Weights of a small GPT-style language model, trained from scratch on English Wikipedia.
Size: 15 layers, width 96, 3 heads of 32, MLP 384 tanh GELU, vocabulary 512.
Each number is 500 + 40 x the weight over its row's rms, rounded and kept within 0 to 999. Layers, rows and columns count from 0. Numbers have three digits each. The size before them is the row's rms in percent of the matrix's.

# q: layer 6 attention query, 96x96, rms 0.191, rows 0-36, columns 0-95
# k: layer 6 attention key, 96x96, rms 0.191, rows 0-36, columns 0-95
# v: layer 6 attention value, 96x96, rms 0.145, rows 0-31, columns 0-95
# o: layer 6 attention output (transposed), 96x96, rms 0.129, rows 0-31, columns 0-95
q0 080:498466540541508520527532522435462490460471544486490488452526505511460458511522520532529425492444461456484568482536497453511394484493479525486470535459459492508581513530524421463498472480574525515530495458573508470453420521477428537536516442457517562572537520509459556500434500512415564494
k0 082:503442426541466517514404518522498547529427537458492583508553490536488452442478549527474537434503497432524517515490573572535492570529466537473544544499560528526462451492507470510499452443521577516530522544519594524526473473488549478490493497500562534486511559514501468503509506521529491400
q1 086:460458495567404474517527530461494508500515455482480541495479508490504428574502414520487524500479481483528484528502498513484537539486507410388571503506553498526587508412492582504526557489469414485466488482583506532457513476527505482494540459552500512522473453496454514554505584492464515489
k1 085:449461475542495497531498463458491465452513485477548498450511523515425562542546519546435528514471451455555458449555459499476426551497508458543522480505518480512495497500469516539541535506528487493566491522485423580490509518525510496477545499480608487471456480501471583534386440483515582563
q2 098:494508514499516509480538566462532496513524523454589520509524544437484448506498457516506534529524492495473582467478500519472476448431464531520510514509516538490416514570520520484483436467492388488522519516516412531509478516412455463445549450513540514436580546488485473502509482440530602445
k2 093:477498472510528487458454420525510479498529462553523500436431437450538495480430457561511488478465446502466528552521598492482562488463564460520469522494512470527479475448531541467505534510510550506509540570539478516534476427447517547449475512548493386447549534488446490491549480498482504412
q3 082:581507516458507433547430434436453457502469450539502553482533519489521467543511494552487497532549484490455547533499502460527495620447528528475542447541497490488451486447403476464499463516528499459535462560533455477530458494434546534394510547497547492523529554478547471475485534491489475510
k3 097:510528440475456483509485534461447487484521490503474456488494545460503550553479430508532506546395463597413429482505504537469501529518525511514528451499504533465524482583432549526540522529476577542506459510447501451503483481494483539512512434540525416494489531452452493487577475503516488606
q4 091:521468452511536524486511584553473482620459478518550466510587497514511514518491528572425492461593492511530501507564497431490488480547488543432413519504489582505455522466534407525470514512501415493523501485506489536483482517516520498464492508517487527498391483534515457443516474479502465536
k4 094:525488511502523505469515556493467462514552536520522513488545533500533503492465490456521495539518495399539482491500580534514516467442545555468592505455542501529558523547431481517437498473532502493544532500496527468459553468412428489548438549415418442497504539508453514465516499417508427458
q5 082:567483487521488517464507516457465468451452534540509520530464499555498544544561550516518485477488484503588395485460461453497496480509456571501494529547504562410493516572438452461530489479481523532566511555565443483424462465526509541487490465493476519441458509476592525549436518489488467457
k5 077:513468484582519479522538508508512587515444498494547519509578495479480510484577448486493498529546499498505523536499476513535556501539503533439485514537479386512576441456530444482545534468446471472547453482482418464490492454491530507501505560484454447514375481510486491413498499528497442445
q6 083:453449498512476549554528484477453448469553589522525468465513493551514541575421548488478508503464517489524533561523539487438500531544492547494491464505491553584548480496500552510543552513483506446428420507483458492464560405516498541510484500451490484419454463524433516484538469549570512521
k6 081:587456415441478601550538553479532482501455469528431484493505525521476481582555490467552470532450530460491463429500510449528523461529470429502483486535456490551504475484472510485556545503517441536508539510463549511550495521469414457503477505534573533562443482516484515580494503502441481486
q7 089:558564492527514524481501509612368532487458554519492431490463530517530480479524486482546510480531561534513577476463518512463502485512503472479500477579448434473531529492440500531528469442494436508469448506511512501477580508488571442493472513431505504484497542514491505590524498577484514431
k7 090:514434558550467495511557514429525531464447551507493512503531463586472525480486515502494489490552480556538451482488542516556477517544474466482441540538509476481526504456527497537466462589472461458493422469476486456510516584597433495423470457464477472449510572507473543501501484501403546479
q8 087:500534523520537509474473519462485502463480505491480521548496517493616503458537546494489564588588505458562507588410527435482508483463510503477501559550462494558487529504518480499467496415495537481444565504538569505478466494482562421489482449534463506534526538491496526414500504548475496573
k8 087:552548512472525441491450532518491408528565531455463489417548523485554552500454461500547505506545529537469464478586504467476453502451553511529547464500518550447561469475451556512532453444516471528519525522485547478585553466584512483470458532444464440485483524502546523515495546576502521492
q9 092:510516551477522542516507434553502515505466500541530387511501490550437560437492464507522423527560475479511473569516457436468517511515537538552501513534514413517532487482506502473510456490555461570532459495557427497526524511592498463481578554515483509424518505444496448460441454490462533512
k9 084:481529509558493595548594564497577526504495476417478570433507437489522545474544478443532466527460461499489465525475495429465559545443485572438435471477438531482463504532485541505446467514476512510481508502566469475513483533520486524488504501521516503554583515511464493484430487421499480469
q10 091:463532428487554471520488534457453511415570441524503466485482420524528533504464559589485469526502466440522514495496477503467482505486494476475501457484490476461508510530482503481465483424482502488502537501512507522545447459534528529560498553465525474600435452510433466446497469546533646532
k10 085:494468526411521528534447425484523478525489550446463586498473535519498484540526451488516521501509503472469438504503502525531442434462508582451553545498539420548512409466501573479550527550552547500489502527515532449555472502525494529520509440530513532537482533483526442550498588427516537459
q11 089:481580477403558538556521477483520503578472533502507495505568450499529457526451539463509474454441522461504462536511470557536444483515526464557465402457500510475505556511479493453525505551490464476478522593543503441560459508514446484443449419518544488516501528472524491466530546584472506480
k11 094:489480523460509519540493490514485505554492426437501496477601457487503509523441489467455542485502522487437567487458477587452542443548491452499474527410510485484495525397524496486452530503464551462381429477488561517512502496556501512532546505505545514446503524531410485497543527542476508534
q12 080:492426523543438538488482497520522567472509502499556561540469485512564529477527551472521463462536426526534504486503581428507492526441444510480583490493532484476450539546528562508456481490513489501565522574544470494420461511442530474449488545450522488493472513517455535436443467518420552558
k12 090:576481511527492426473479495526473496528467467553469536448478555444577488481540455474485501490503416447458461549524565460528537567444533520536541530527539501472521495532484472479540443481550510535494557530469487526517546465501468526473544511498408422491514429465519418448537479543516441576
q13 087:517512504469513489511604608455519441503522522478471522605402506537509559535573481499534456484465553495462515505529516490488482515525509470428497471525532541494472453521491533470531594550571460527491552512446536480581483485504464517483517514467507462506525501440450496465536439447544523554
k13 084:511526465490532522450504543443470471518520474485499518539436451450462572472554464544557517507502468459514528504464396524531489443516472536519448475445487521541508476517543494505477484538421405518470514503596540491520589499478466462527470494558518587465552513439489419544503472544505542528
q14 090:523518476438487483509480514476477518470491565503517525477510409534457420432442449517462550516567514500605476464493506497459454508527495600463527554511541516543456461506503559468484568533531509461550434494470553502487475474528436534526484512424541560551530602500514534535511495531519520496
k14 089:477540498481486497553490423451450458472518570461492471517537480499474410542544483509474488516542448465473471498471603531514522523475553507496515530437469489595411446473490443473486459445508517583505527443506527479519467453509497499486438556534476484497454507586508545507478526593555530486
q15 088:543525543436432449455500484444484502530431511582522523522503504445507444486450509557519471486473439486519490516462518474468441477443552474478464528476526437497503449517522459529548529451426596543503526535529502546477530478506476436497506469509477577511483519599493466565485443537469455419
k15 094:482514454489468534419469436466506441540476567470511538414527521481464439452521453525526533556483474503491570516466500515486545530505537448472539523599529563502522454481530529551528509522542527507493438459506521570398538485489480487486538503503466517509524523505501635506493517513510444572
q16 081:471482455448483516537518507530511523525517518459445473433516528545536507536550517499485481546469530493517406456527587477499534488443595527507543452561524514481423412487493505501573550499534539457472520557546579533517511477515417482471435450510500468557527463476522480512498587448521505462
k16 079:574569454509561479504516512465448525530482458527491460482520489510451513506521472506516486510456505551452510484536436483524501518553522499496530489513428557546591434484472518570539569474556496570419518435551426486447473525499502458562483423477502503472501446463491500582518544554518438534
q17 083:414500548527510519504454534518526450496482476521491487573529501495439487540540464557476500489546530434409485466455530448485485541442475533502420402432517457462531534529440516471482454522479520515474451504479491497450474561517591508479575442543492530509567464481530541523443481492496529430
k17 083:458422532484539546465521512522525562566518514522559535468503453490453480509502490503454559446507499490492538559525501511519561489488521540523503436472520461353451488557546451487512433476473576458567509547516493520462401491513468482566489488464512451528512496515506446496486476524418544458
q18 084:520463494535521446460473524482531451508572537502536460462473505634523602452521527522483520483484536475525490521479491519571499507578528495462462528438572447464502485433536480455543560433459434530504482536453507478518468537510481535458505525548488477479536558547497467459467558566547462488
k18 081:516365654525491495445570501525561418523510511500482523533558526434520464469459541554491522497504438513509531481475452516517539540520503486493505523465520531505534491504444503488497496494554451582564546490574536469531533506473451478506478494544494471470479420493490481484498578516520479491
q19 083:514450555546480567472527494458495504511497548517540510512443433415536525490474476540549508575516433486490493514433480525485553506576448541510511526518496485517450495456520541530485587528449502512468407486469491486433458468486543532466513555499607475569471568520520482485481494512518550413
k19 094:505451462492453478467498530511502441475533536460521497483572477479491502467477472503504530518539453530540457494518587446541481507485493461524541557529585523575450503461574450449443472478546468493518552561428526437503441441400501471465535536504498472403465480528535476506421525519504505460
q20 093:526491489478566467484444536523531471512463484472379532513471553470545523529456507456582561494565513537475462534552536543533489499504602517468454453455534486454541527477484495525484472499504492505477385523477477541478500520547469464515513532426518463501586558509461531552478577487531458510
k20 094:496509490495512492522541482498472490524482512543463436513588514557445517484525477534561417484495503564568457504419406531445462485492507498582450386455452521514591495514564513529583527529463573519495462490478491503504480562561465490479507531504455535480539477482515493482546471511501552517
q21 080:584529541496591550541492496461510527514532506508467477513501609521507516525515452480467486544448528545473536459464462506549428471539509542544501445451478503445529475519531483449500604475506524514541509491577439481506569501493498492548483443494536538462483505545424503481504494443559546600
k21 086:519484439530515535487508549489461588547521493511524474475475504516513528450587518604469474400476496408479463457490491484458541462575428498548396527489503481510503542476558504499510504447449531490529485472468528442469474547470546539515415458546525551471477504534492523499466525506514466440
q22 076:512528440486504505537528500543567526567503474536502512494472534529496507459546483553481510494454456517505454456496424494507553559561490515539499478513505568499451521447437379513453488514523473512468446508515468476438498560481468502574518553542591525482481511589449515522446450498529493602
k22 093:570500557562462557524598536460519494471514575493580520517554464512473507528510508497475475451535486477514460524462530506540431480556479590492481538495545501470496560516478474483454480417517515484537529481439488497441478506417485564500500505515553562462458579506495496452526450442466452433
q23 084:489507424526461420498456518399522496506416513534442490480462543522544494470480499434422508543528497506564549536470491539485568431453561500471495483528525474513516493463507534510652547532534468522471491490509508480470525482584485536492484512557465536545512518560511524505543473451491540477
k23 083:479520527498530494522525461500530527484492496492474461480523468474426504540538476578550541532472528499492395410492497518483538525587432445523550479469438545535552478538561529529523522483491495488492450452536490502519544550500507438452452408576488510433491460488539526584418473491461477508
q24 089:530542514477526483557464489536565466461470492450477512528511492562537495474533435479481453483427431474509441518463500508529522543554481518453449469495527506591541500493556574562457458477516523489530521515492479536510452550543485512489554518425609497465501540438483401478548492581522466527
k24 090:464485437512480507592544526546465492523496512500547496509487499455567488552549526539436393488426529509503417509475472468491519440496562515521434434475519576527485490513472536475396447512501553483453470463504572513497484490510478502492471571473542542460474513462508450451486528483443516571
q25 080:544537494522423460462482512540488516550455488499568514533514526561547550529473520481479542451510507563504474472497519569427497569418512461483448533490525544464522517506529472501508562504426438444531509498447540454384461481432462532528469492563521510526544506495510575535478490495472588520
k25 083:561446535496453522534553488483529541555543532489599452508491478524477454483503488548442502467501495461439552475499483555473445433498508484541555535540538462515502478515548473468554492553521473544540493431468460554518535498404520406424524519515492437482547565505492493531498486401514504467
q26 082:470468534534536491524500486513578470533486446489469434425440485571448472538490531473457463571607458472472523446481481467477521482567528518512510526544525389465474487563462497560502484505457450464547581452533506512501507491526497504448550492481500479531472505490501534580417452496460537480
k26 078:445456547516548458548540522509504560535568508466511605539533519517496564478464447558384481494498535477485487568491518439469543605464473447420511480572535482526511522507526514516511465460511506452476530502524470464469411494438532525422466462464486532513494531530480467489511478499509474486
q27 078:503443442523497474481506475487504557514480454560497463506454519518435485571599470463495466539516519529535484482484479556531515626508477399568474478491439493512484513556552546481594500470568501504469465462424465534468475550481513491466510465494456453504469503475518546557428499503529478543
k27 090:410448505584524550456583535507476634466477512465533510523506496445503518534575489500492524525537464503514495429527434542469446510490405466510501486511532465439440582484552447483480539482491468498454490476472523539491464495513503521464463495475561542501539528472564485527487513528558556498
q28 090:452505504479506528509482499498483477456513476523527473468502468517516539542553432514542430550531554472503456482522511545487511412485569512436496477487428478470530479486551587517500544510410468504478399451486486455568467531427542486524568559460461519502474598515503489480572462437531518494
k28 097:531444498520585511466464479460578551539561599543454458594480514560496529400520426490470494512480488520492510521483476423496560475578462526591525550455524495511493479545556547544434491495473497536483462481529511494526477527522526490487503520514486526455520498512470483533426477486434517456
q29 091:506559494455524520484469514544490487538540568465391492480515458503484561499463534470526513493441490486482506468541528488562436502384527492519573464555479559554488543481446507475494525449425528484485490472478534542551458504501505468424583516486552586448492559470557525497469523519457533517
k29 086:512516495510456519604503528522474502552432448566515496483463401521441517489492480463490473571602421529491490502489430486465474508585514520496550461502500461481560502478461538521436429464453484486499440505485568544480495511500556521504457459509491514587549511518501487562534494546560513485
q30 087:519516533524483465554518502437502535454470566485502482538461446470485576544453537518504563527480442527549486512508401471545541547503516405475514413461501511494439441502580491458506522511506480450511455468545542543546474552497487457468458608511502524589577472480511505488491490502507474487
k30 087:404503502529466536460548449541544436514518444417487482537491443529483519465525418497508477431539492454478522482502496523536491504567407503455575527498544532514512462486527518448448510475519490534446452516439482445510495494403488472511503483538521484502444539464524500487461484578537608504
q31 093:521524504443462472453565493591479500537471499495542559412470466457419556501534525524520525503524484510435467466476487458470520485569488521404577479492472537441527464533478502532510500468504478497464510476470489513486471485517412391483482405517497487467487491486495593459498500505540541424
k31 085:480485508571494472506572498426465471435539510507516446504463373602385561477563503490524501530493521523419605519454430517443495505472458507448517558507529485513484514489532515476500531509502502522530478486527498538546509462504434478496522516462537488473491443558539482485507515525526461455
v0 098:480530473514488507495585499482467455519488533471540505508493492502443476541500521463571446500457533604534409483533566456544524501524438532478579440547497554497496473520529524517513500449553533451530490536466513434591459412438516565528553546494559536452523518482531490541517541468481520481
o0 082:504465556529466457536512536536539588520551420455526451444532568537584493525555468522418556534528447461509537526506407517464581509468543526475472470438457486471530530488507515513459508489495463519474531457460474510429527562491498506460479453502480429547540459508502535445455465458513468505
v1 114:524526451482484472406511489513526501500521498532465553486493513514496509450553466505504479472474564590546482564468536582531499473527507505503418514426558408456489470512475484508475517458470570536559502486496533562517548527459446458563604506559529474463535520548457515562481485537470459540
o1 098:413537575460547537546463470560535528532504489424438420549496474481565525478432519447534523453495461484490501496483483435516510500460530426528547503509476521568522544509480529457485458502508434466489473514445491508589471542529559461396538536467475485545499457477470497494519513478497520420
v2 101:426493499449485536486511521510521461406491544371468523433520540475443495521447439515475533489479468534510559519460551477516425504509555498495489531452509503503507577503495530535550568514520565484577459445456528551512534500465493495495549461546534485495492462547535494470562414550472536475
o2 099:458487482445569503502485467503504497503518447539504471553492464511592482481480555461457463443434541448415487481506472512508557427528470473479524468472503510487503471453516472455452422487447489536461557524540492468491399590526517554528513492514523515455507521442441374466521525467477498492
v3 117:515533443518485503452575511434493495416500490495478490463537469491497507510433541519463565497567445512523479415555480429495487554528541500440471470512501556492480468509567535443431501513546452542546510561525499527520426526495529488578469480475482522412499506415545483528498575523518488562
o3 103:522378537490490498531450436450465525570502493522561503472456524532478468457552490429494463490396530511453501511475519493541501529530475514488587511519508493463481456463468511550577558555465541461451495464490471435459565470512485514470461529495530457542432461560502530476521429465473490450
v4 099:466474493526434540503504498476356433469514458525546488453508474509476534490480446476482508488532480485515469480523505437509490504535520483550543504479442564561496616468521483537415546488546510441438489536537524447456447474537493500552488518383524465547491544489442510512526485536517513508
o4 095:555549520512536480471521511466579471490525534535513542477457483445502499466578553487571471540469439510480483483458429566426562522430521588536492430485544487426528488492477549463561515511423533515508517484497481489519521485415490554577521523504505565475522511494543479471543459494545531446
v5 094:592456493487455463509471524533595469471510475520493507500508508486460530508516474576477551469481440514475475431555451474488483492479480562506589517559561491470482538511503567457466494475481497516509498555525527480402540517571537480506492426521497470509487451414487567536453550421524471434
o5 088:528468509590549531510527481470450480476445489479496429492550444511462481556536442435559430504532557485546594545454572477484541519507504557520432477542469499505534427535520504522473528521512503516507475488476476450491517470505470508511503560474526525429494530589547453460519422480410512520
v6 089:532498601487528482493499442438524465565527525466542493490473521568517491418464416482506542573540515531504488494536412508501506530469480425491527530518555417564491477515513546557414500533510499474459426484547464466517552479512520505467535528544521539467519502487472431483489549511546415485
o6 074:470454493511493510504486463497474604498447545515462550569522536461483482524514558500554507476552531561488504530500503518496526482507507530455477514475430502500532528528471518459615431440591549472483541559476484570453544508502439461558499529468477452513505486512543595500564497442516461429
v7 097:508452489466551484456474537460534507516529523575542475467528469492444413484542555507509532510516528473426500508525511515490534495519485499551563488603471492490519495535435530419517460491462489485570464481477468479499536516434432586491518558499438597503602487451435516525516545467489510513
o7 089:461507490564442470527502510514513466545467441395517507489463586615508539508454526487480473517472460530568534480542504499485437447471463486531478505506481510503515548514570410557554541532550469541492557512486513530477484465483447448480525480468500478481451442449558562512472438506490420484
v8 087:486563514553427441534500471495457496528517509495414472509547503505449541427497458498566495448481490505522551569472513443547493459515464504432456526484511491544539476526434465514510508471527567489488515458440535462591472512459463438599474465478523515549520576517545538494554529493554450458
o8 076:472529463454591471513500536494569557523531472548516468467517432531484436505525478482483482510498611468518473498561506556467566474496492432508559483519510539545465561423513476433520505520502402531544444504496505540499520519437552557404543510485452523516515476471445519495440514464499515481
v9 105:539494479454503454461462444550433511494518471505546514480519547548492558483512520505513529492522556504461436569513504537566508554521525562489509474478465468521443471535480531564546452517442442613535511484439566501489453473518463500525467561555548549373470540537512523492471553484468499495
o9 094:458512526559431561489532509505555548564493501527521502498532437546486517537463435463477509514435475497467583470501506493492494576467521438518546488525508414514557537591495564473536521438493520531481497495538428570484523522430583454492482436508497498549494513494418547521475537457477530469
v10 098:479548473472452534509516507483503470480534526482518551464459546469499501468540447540509496497518500531615610425400526450490480458531489464532470580458449465550523469504460479489492507541549545568543563514542483492541435516474492466509526469541460519493563505529548442509505416480496569510
o10 090:540467528460614479477428553517470476502497420462521520512441475500508548468476546530563523495545554499406431492569513576530492509536494478479544435520546487485504540472488539484535463490425479444507517467485522534506479541493548502460488558525465488492428545472468555448538586485455478529
v11 098:468522491554466535513530507448447532505481436508512488431514526489509532466531513540447537504492449546519433522490518460493462487454498455582565449519480496422533421521455449462441474483528572447500470526522541536506592537443494541457510439399492451571537504511478539500486465507501554449
o11 089:500544431434526514503534523530565484486620519465505478516512465500533551471427531470455446534501528462487501480510434535489502384493501603450478548438492578487417529505490494525481581488491479518524486530493442482536502473494489489552536542480516518471439493482549548439507479469558474523
v12 095:582503541458434578496470432417583522458510453447448572545489447513518491537482452503491521532504483451528469465508529505469463497497446520544511563513457461562433488526497482497509559526489504514466501447492430492526408460527528551526531444476447464488472461557459550491497456540444513537
o12 084:504449488521519449492519559593453479540463550488482430401487504530515601442487575462514511458478527557564451510548478509494526524505529515489509458502530505437516466484458491492492469478470474467510423526538574460447558479480442419481496512479528527465489520551446519496515601514554511478
v13 122:505513534516490476470583548441441450468493484479496571490493498434436506481508442454437443559499472459554396505510507456505480500532493549424574432550477538497520557461484512431452508506514516490497453557534521508502553508492448528514449522459570552475536523556512504464514534486580448521
o13 107:471515549534540527440451461478457530433482500529534459446498598540551501552594517435552505488480452468472507488556422545448524497439503574501492565539524477444492469504499527554518517499508453458460522467514478445465463500510501561512556502499426435455471492534521527543460521440512554462
v14 103:497503491478496500555473388469497499514446499502514490482452500533521519396478454441436492517518488497522508544478511417527552434437479446491438486537492435528498530524490507472450549557456495584414500543548449436558526519519545488491451555513492575460468504454571467479514525512509537523
o14 093:464456541480526398449517538461442478472509513540536563537492525471440532573538516483558534509520552494501450513527507560484495539544485501477563516492532546529471449543456512529608591475548512492511474545440537521454491451454465496439470477499505468566553541540515561494451501441490466458
v15 106:494521508473451515444477501431459514563565480523436493537518491536525451510516514451573493502544458469553467572440505467501529478538499438477516457585526514509585500586541560468450422454507575538519489491488517486440469516462471519543447500490544502556562515514466545439511429524476468489
o15 092:505464476555501527507558598483519528488462535486498518462522442477531551531482551533527516544509531510444532505563445494519442492457510472490554547543483499474471537483474413505539614518471382500510560518559511537521468448471495536444482485528491468527459470481523501568471478445599537481
v16 111:527498530495507525489437541501525546490502503514545541546465492473508521454496509488486459520514555472502534518534504520465396533450544513514536469528521562424482511490468518409600573534475574423539477477512568523507552491515512482502483552472603512521637507463501497487516491498513532436
o16 091:479542501495524501533525466502489433420467497506512483474546487565503462549527547470501427521491457514534471500495507509516546419544437472503462514506453417511505550505474473578393438447532486562431478565511476443593431504497514497451530527453553515500426461488500429493498508509499461527
v17 100:481440535484512488493529461443568427502498484469489509490539473469518486491496500515528552403515575499433503534497474532452608489507504597422536528576498549498510477545506534521518493488475452521463546397426519491501470537460481546531516459566541490467535519489445529533540496552509471435
o17 094:535481503493457532526501497487522568538457455522448502476517539472592484569579519431481447522484495498550512503540522459465447541477492460571452466482511477500506494506550412454516476530515562596472477548521552508441582459552582462522526522488472465474499480424492451518481473474518501580
v18 089:545421472501479517574454568510417485448557493424494492474497484541484538558452462498457507549453442497540548545574506512556565545498478523511552453529514540461492540503506518509493459484454498486580404454525509551483519534472474474523523475459483524517509438556519475485475392545525502473
o18 079:519533483542450501401558513503569543499472558582504505492537560462584494452486569494535498412527585489539506504479460487515484480520552512511464570549479513448570466534464516559497575527555527615505557540556467490495484490509493554513503507482514533502452541512485518531507541505509501533
v19 115:518498423531517436476488445500444464504531508427568467520418479509505471470389458462560456515536502522469500461553485521558509490553527513499536527522458451553493543448495508508488449538411455510474518496501451538563441473462559484489539575535511554487539524461546477549440539441486500501
o19 096:451496596522413531512522523511551515479404455528465546534504583554454491491574509540455536472504491515489504495469545525569526519456508447517468459431494507403503521506464528428536497464527473472499491487432419522485539507484481491475508461528512461529463493538485588457486489466468423554
v20 090:551503519546512551502525546521486537510527537547474540498491509501474517543547495501497492470440386569485502532505480519560396490413518479429472485442556590467436504481465462460544448515545525483513489474472480542469530487527479474556419494522574477537460498478520522419453477450503530454
o20 085:519567484404529485480447525460448464496460546551469456465521508528537408525442426537536492551500587475475516490432466461492530470519575455479494522478437469524569449512516514565413503499409478504457516532588525454520480485485496492450556505508480516507520488541524499519501496514446520553
v21 087:475499499492464445506503504472509432462513549467588462464503422564482598445480490442464580546497481524500462446475487492521537508508489507495538460479499410477494534497474523546506508466549527483499442531465552558532480539500487435507525456469522413519593552503568421497492527515581478502
o21 079:514451472475542516525503375569576522463511483492496505491474560506490455488465525445482471486470592461485454520563526534496590472501503531495520516513463572506559536461497507450530486511496525495447523495549358473521544504517465554507539524498496483440503468500481500488514525415507417453
v22 092:502500495400449492505534504499535468504531421495532542502486515529508414544599477610462512528452549484479472455489481543439478459487465546562546579471573442487530460489528501474485507546429478476534518556494510502486539425485464493482538499537430545460564426496517505503529492491486504532
o22 087:486465470560525476428421544484459522514484470366454433475433494518481529476466468446586474510565433457491505509462511491505488537514562546517463445486433468527419481503471478567451471427543489473501435451450481506488510565532434432499499507502496501465475503495520486493481522475494482485
v23 115:464464516547492539554533555584565514499421479523469504482497533487525481529469410501513478468515486592477500436443500482477390502418483548512517517438618501496458509507496518478588548512458541515545565448476450521488529544455467517429530506511506467498483505480485554515484488473485525495
o23 111:517511525445605500570472542479466424504553484423457466519535505501474476516463497521469506468461543448478516607532517484491505511608491446515478493498439511452526504552504462525431410511553492545487534535482552466506473502499597520488575505512494519494546540501483478451579481530462491518
v24 093:461527505486482521511530509523495408456476545482513511487496487498538484498475484531538468483558516540568446582425504472474455479519531513612440485491565517427502488441485455404515512559487519548480514495488509456451395468460509444470508466515449567530451531490421482487516463515502424491
o24 088:573566489474520507463503558496485521506541483447439541484518517495490537547465601460509536489465489492479524448571523520529551569510466475571513498529458549535494547542451490521462511461503460399491506557506491463492466526498484530526510462547583591554451500469507431463489519542462586549
v25 100:488474487491524547482489490533544508514494512521531541429502430472511531472509453465524485526577550458478438499529539367492502538548452518466458520497494532547554473500480539489479503572429461527499548471562470562478484500478489377449512508524455467515492590492481487525495448558463425535
o25 089:504482508494455498555533511503528508485524483473476485534507525530432521567497577521478548445416452515483482507591501617591488486491558511585546558519493449525508549552540536505520456506528558488499458526455547435485541503496450558427521512530537543486488480541475470531543511524515576464
v26 111:456450484560521530427513480493466400558467498491554550512524482480546476472392536486530514497438565509557501488460546549519492496481505481438505504457441537416549456482465476524516530464524491466466507512540436434485517533479466480561441409502581535448477538490556509488490468498537478499
o26 096:534505510459467562531523520470476577434570453524470542425495513459457574537534445498483456462579410558510481534521459480546543501531504500564502468521567496571502529520509530490473543514527515512470536481513493506485436511558584537466517555488408492538487519506433463438540475488445511511
v27 110:498496458499509414446458512564474500536559532510487510496465547544586474548576454487463522542523467440454570439518488464485565462521480499542488451514567482507581496554475524454477506466474505524437528555475425398467504566419462481503496451539502542501507526520438516535471491502487518504
o27 095:510477575556502467494516483445450474556406464486508504531493552460387547506498526484604565478522541573503530525506471517494434528501496513577572544485481522500442503543531462541521493526515411507582564476463472543508456524498493557556471570481455502487501477533524525501515491474516479525
v28 096:485529498524469498409445507458529491472457503461469447457494492479506517516581514490536494548535437518535601541504512472548508534482503587434504447426435462595518480453499482507419497494454471451530514475459613530548513524476468460535538483505545447501497510562464502495453478485539530495
o28 082:486523527506492495582489513565519554566496493613507423543467507484494461470444461479465568495454536528381484455484475489457465495445468449497476509465496499450521468510509518455566470535474457495484455501502522543514549491484600482555504574444548541512483508480528489523468607520504513498
v29 093:508460456549523514537554454501483482486494502489524500513483534527501432568541461468459459518515546478539526503523463506520556430467507457496553475552498513536574517581542542436468531487471551495503501518544504507555464530508515510594493565601461477567481519477572510403512590450550488527
o29 085:516476541561487493461552568439520501492478509534536552479465482445492478507565483558519488486509529490463444510488461559508488586500448464482524528547491584524409519467518529502543521507542402565512497493424477450446531470542458515434566444559541490467502530526554527548486461497429478474
v30 102:526467511501516428460502567526453511456483457490476507466514471554529518500466534494531537532590455544470475502524453528518562506439506494422543486512507499527406475497511433453578531480445418494483490468454436535508506511520457521545561525482523533427523554527514395558474499436507455541
o30 105:484531517511458592511475439531572513524481563502500461480540566555415506489484521539460472464465502506523516518528550439487455597535478474523477511499534494456543543460453501530473437521524535522496468505567493521440467470479566549507549515455535507488473488555463645489498510483533445449
v31 105:460558590424516510562497437470525563509432483517519568511561544520556434444441500420504500482533556507526498470498484502551526489513513425519485581459415492538515545475505526514480502466505515525517532464455544449493490533501463478541582583524468519500488463538467469563496476449456515526
o31 097:460461463600529535474489508545472455556481497478503531523444499450533586554519523570506468499490439533472478453489503495460458526493431521484517417491571508483516538489430499392537465561494492434431461537517497569554530511468528509509474461517485462552545507451507563503516508574483533475
q32 099:475503460519510529524529531525514466440512537478425515507529473480554514508446448410454515560482505532476471501574559549527470551529505487549514533507476485505535506514443500545523423516509440502452488529479462503526591583488564521461445410473484439525541534479401478551526577495490514543
k32 105:522521451415521557535500550521520505486501563499473501441538466467430535507470528477552418602420542520455522460514494508460488457490511521528487466530432495551577505461508551529434520522463519525464455505455513425545528595539479509489427469468528524527508528489494580476472506563474513515
q33 099:533583501504472591536527523487530476479488490445482532549496480536487546551477517530427504515547514492527505461553495470529486417499405476471546522462483514518465459384496463497387521569528465457502576562456564450570483517491475496495477491558459496480516458467536485469536479519484487524
k33 095:521555538530479529491454462583465447413539523489491457569488441486532451534455514453479507470499489542466486528500570481502580481504467503524502516466583564514499497504506529483400490446484509482516529515476578457547450574475505537475522552526494449543558542478477422507501507465411478555
q34 099:461482516545520534489518496523442450504459488472458550536430519495501480492493572474546569518516461506472478544505528565481521563501528496565509505470488524449535541457520500557518475563448493531473540493419562419457525435511438527457544466562500537435453492576460539479529474596544445508
k34 094:576535505521483492543504491487557477473526449488479536502480545561499561514535494467494501502406544504447556557494482502492477494468456464543468382490511562490518495460555481474521451514479442507490447427486535439529474481510441555500532538463452470524519452565530519524556461542625539532
q35 097:520531510472511518382507463590483554452523562509513499484594463448556532487481528508563464533523587531507484487560471492551501518480456456485457519555496497485501557513553496491506487461491542422470510445466512403521526499500459458498383502489480452462513528518442496462435499523514510533
k35 102:456495474518552556498483570490475514507453617515535495451436519459525497517445472482437507494525505413478489483494520508472490531463508455515560515622507449486470458498505457463456548531487511538496547551526525496583507458460513568496485427463419480471512570553462531473526549508561489514
q36 099:377517443524585496537453468567520482459477449464425474538509496436523535453520519507498459546475517539494513507479450460547497511501510487549535489492489563532516477510425452419465534552529491501548503464579470495507477467563428482503496467457443479460475464494464546573449464526500503430
k36 096:495508444542502518517492482444539490517486493557513506522493472546508510496511478468548465504554425485475471402452495506458531449631495500543512542479442507522560550477503475466435506569464509484455473400559508557596454538531465423483523456482543463457494525456489467499557522484512519536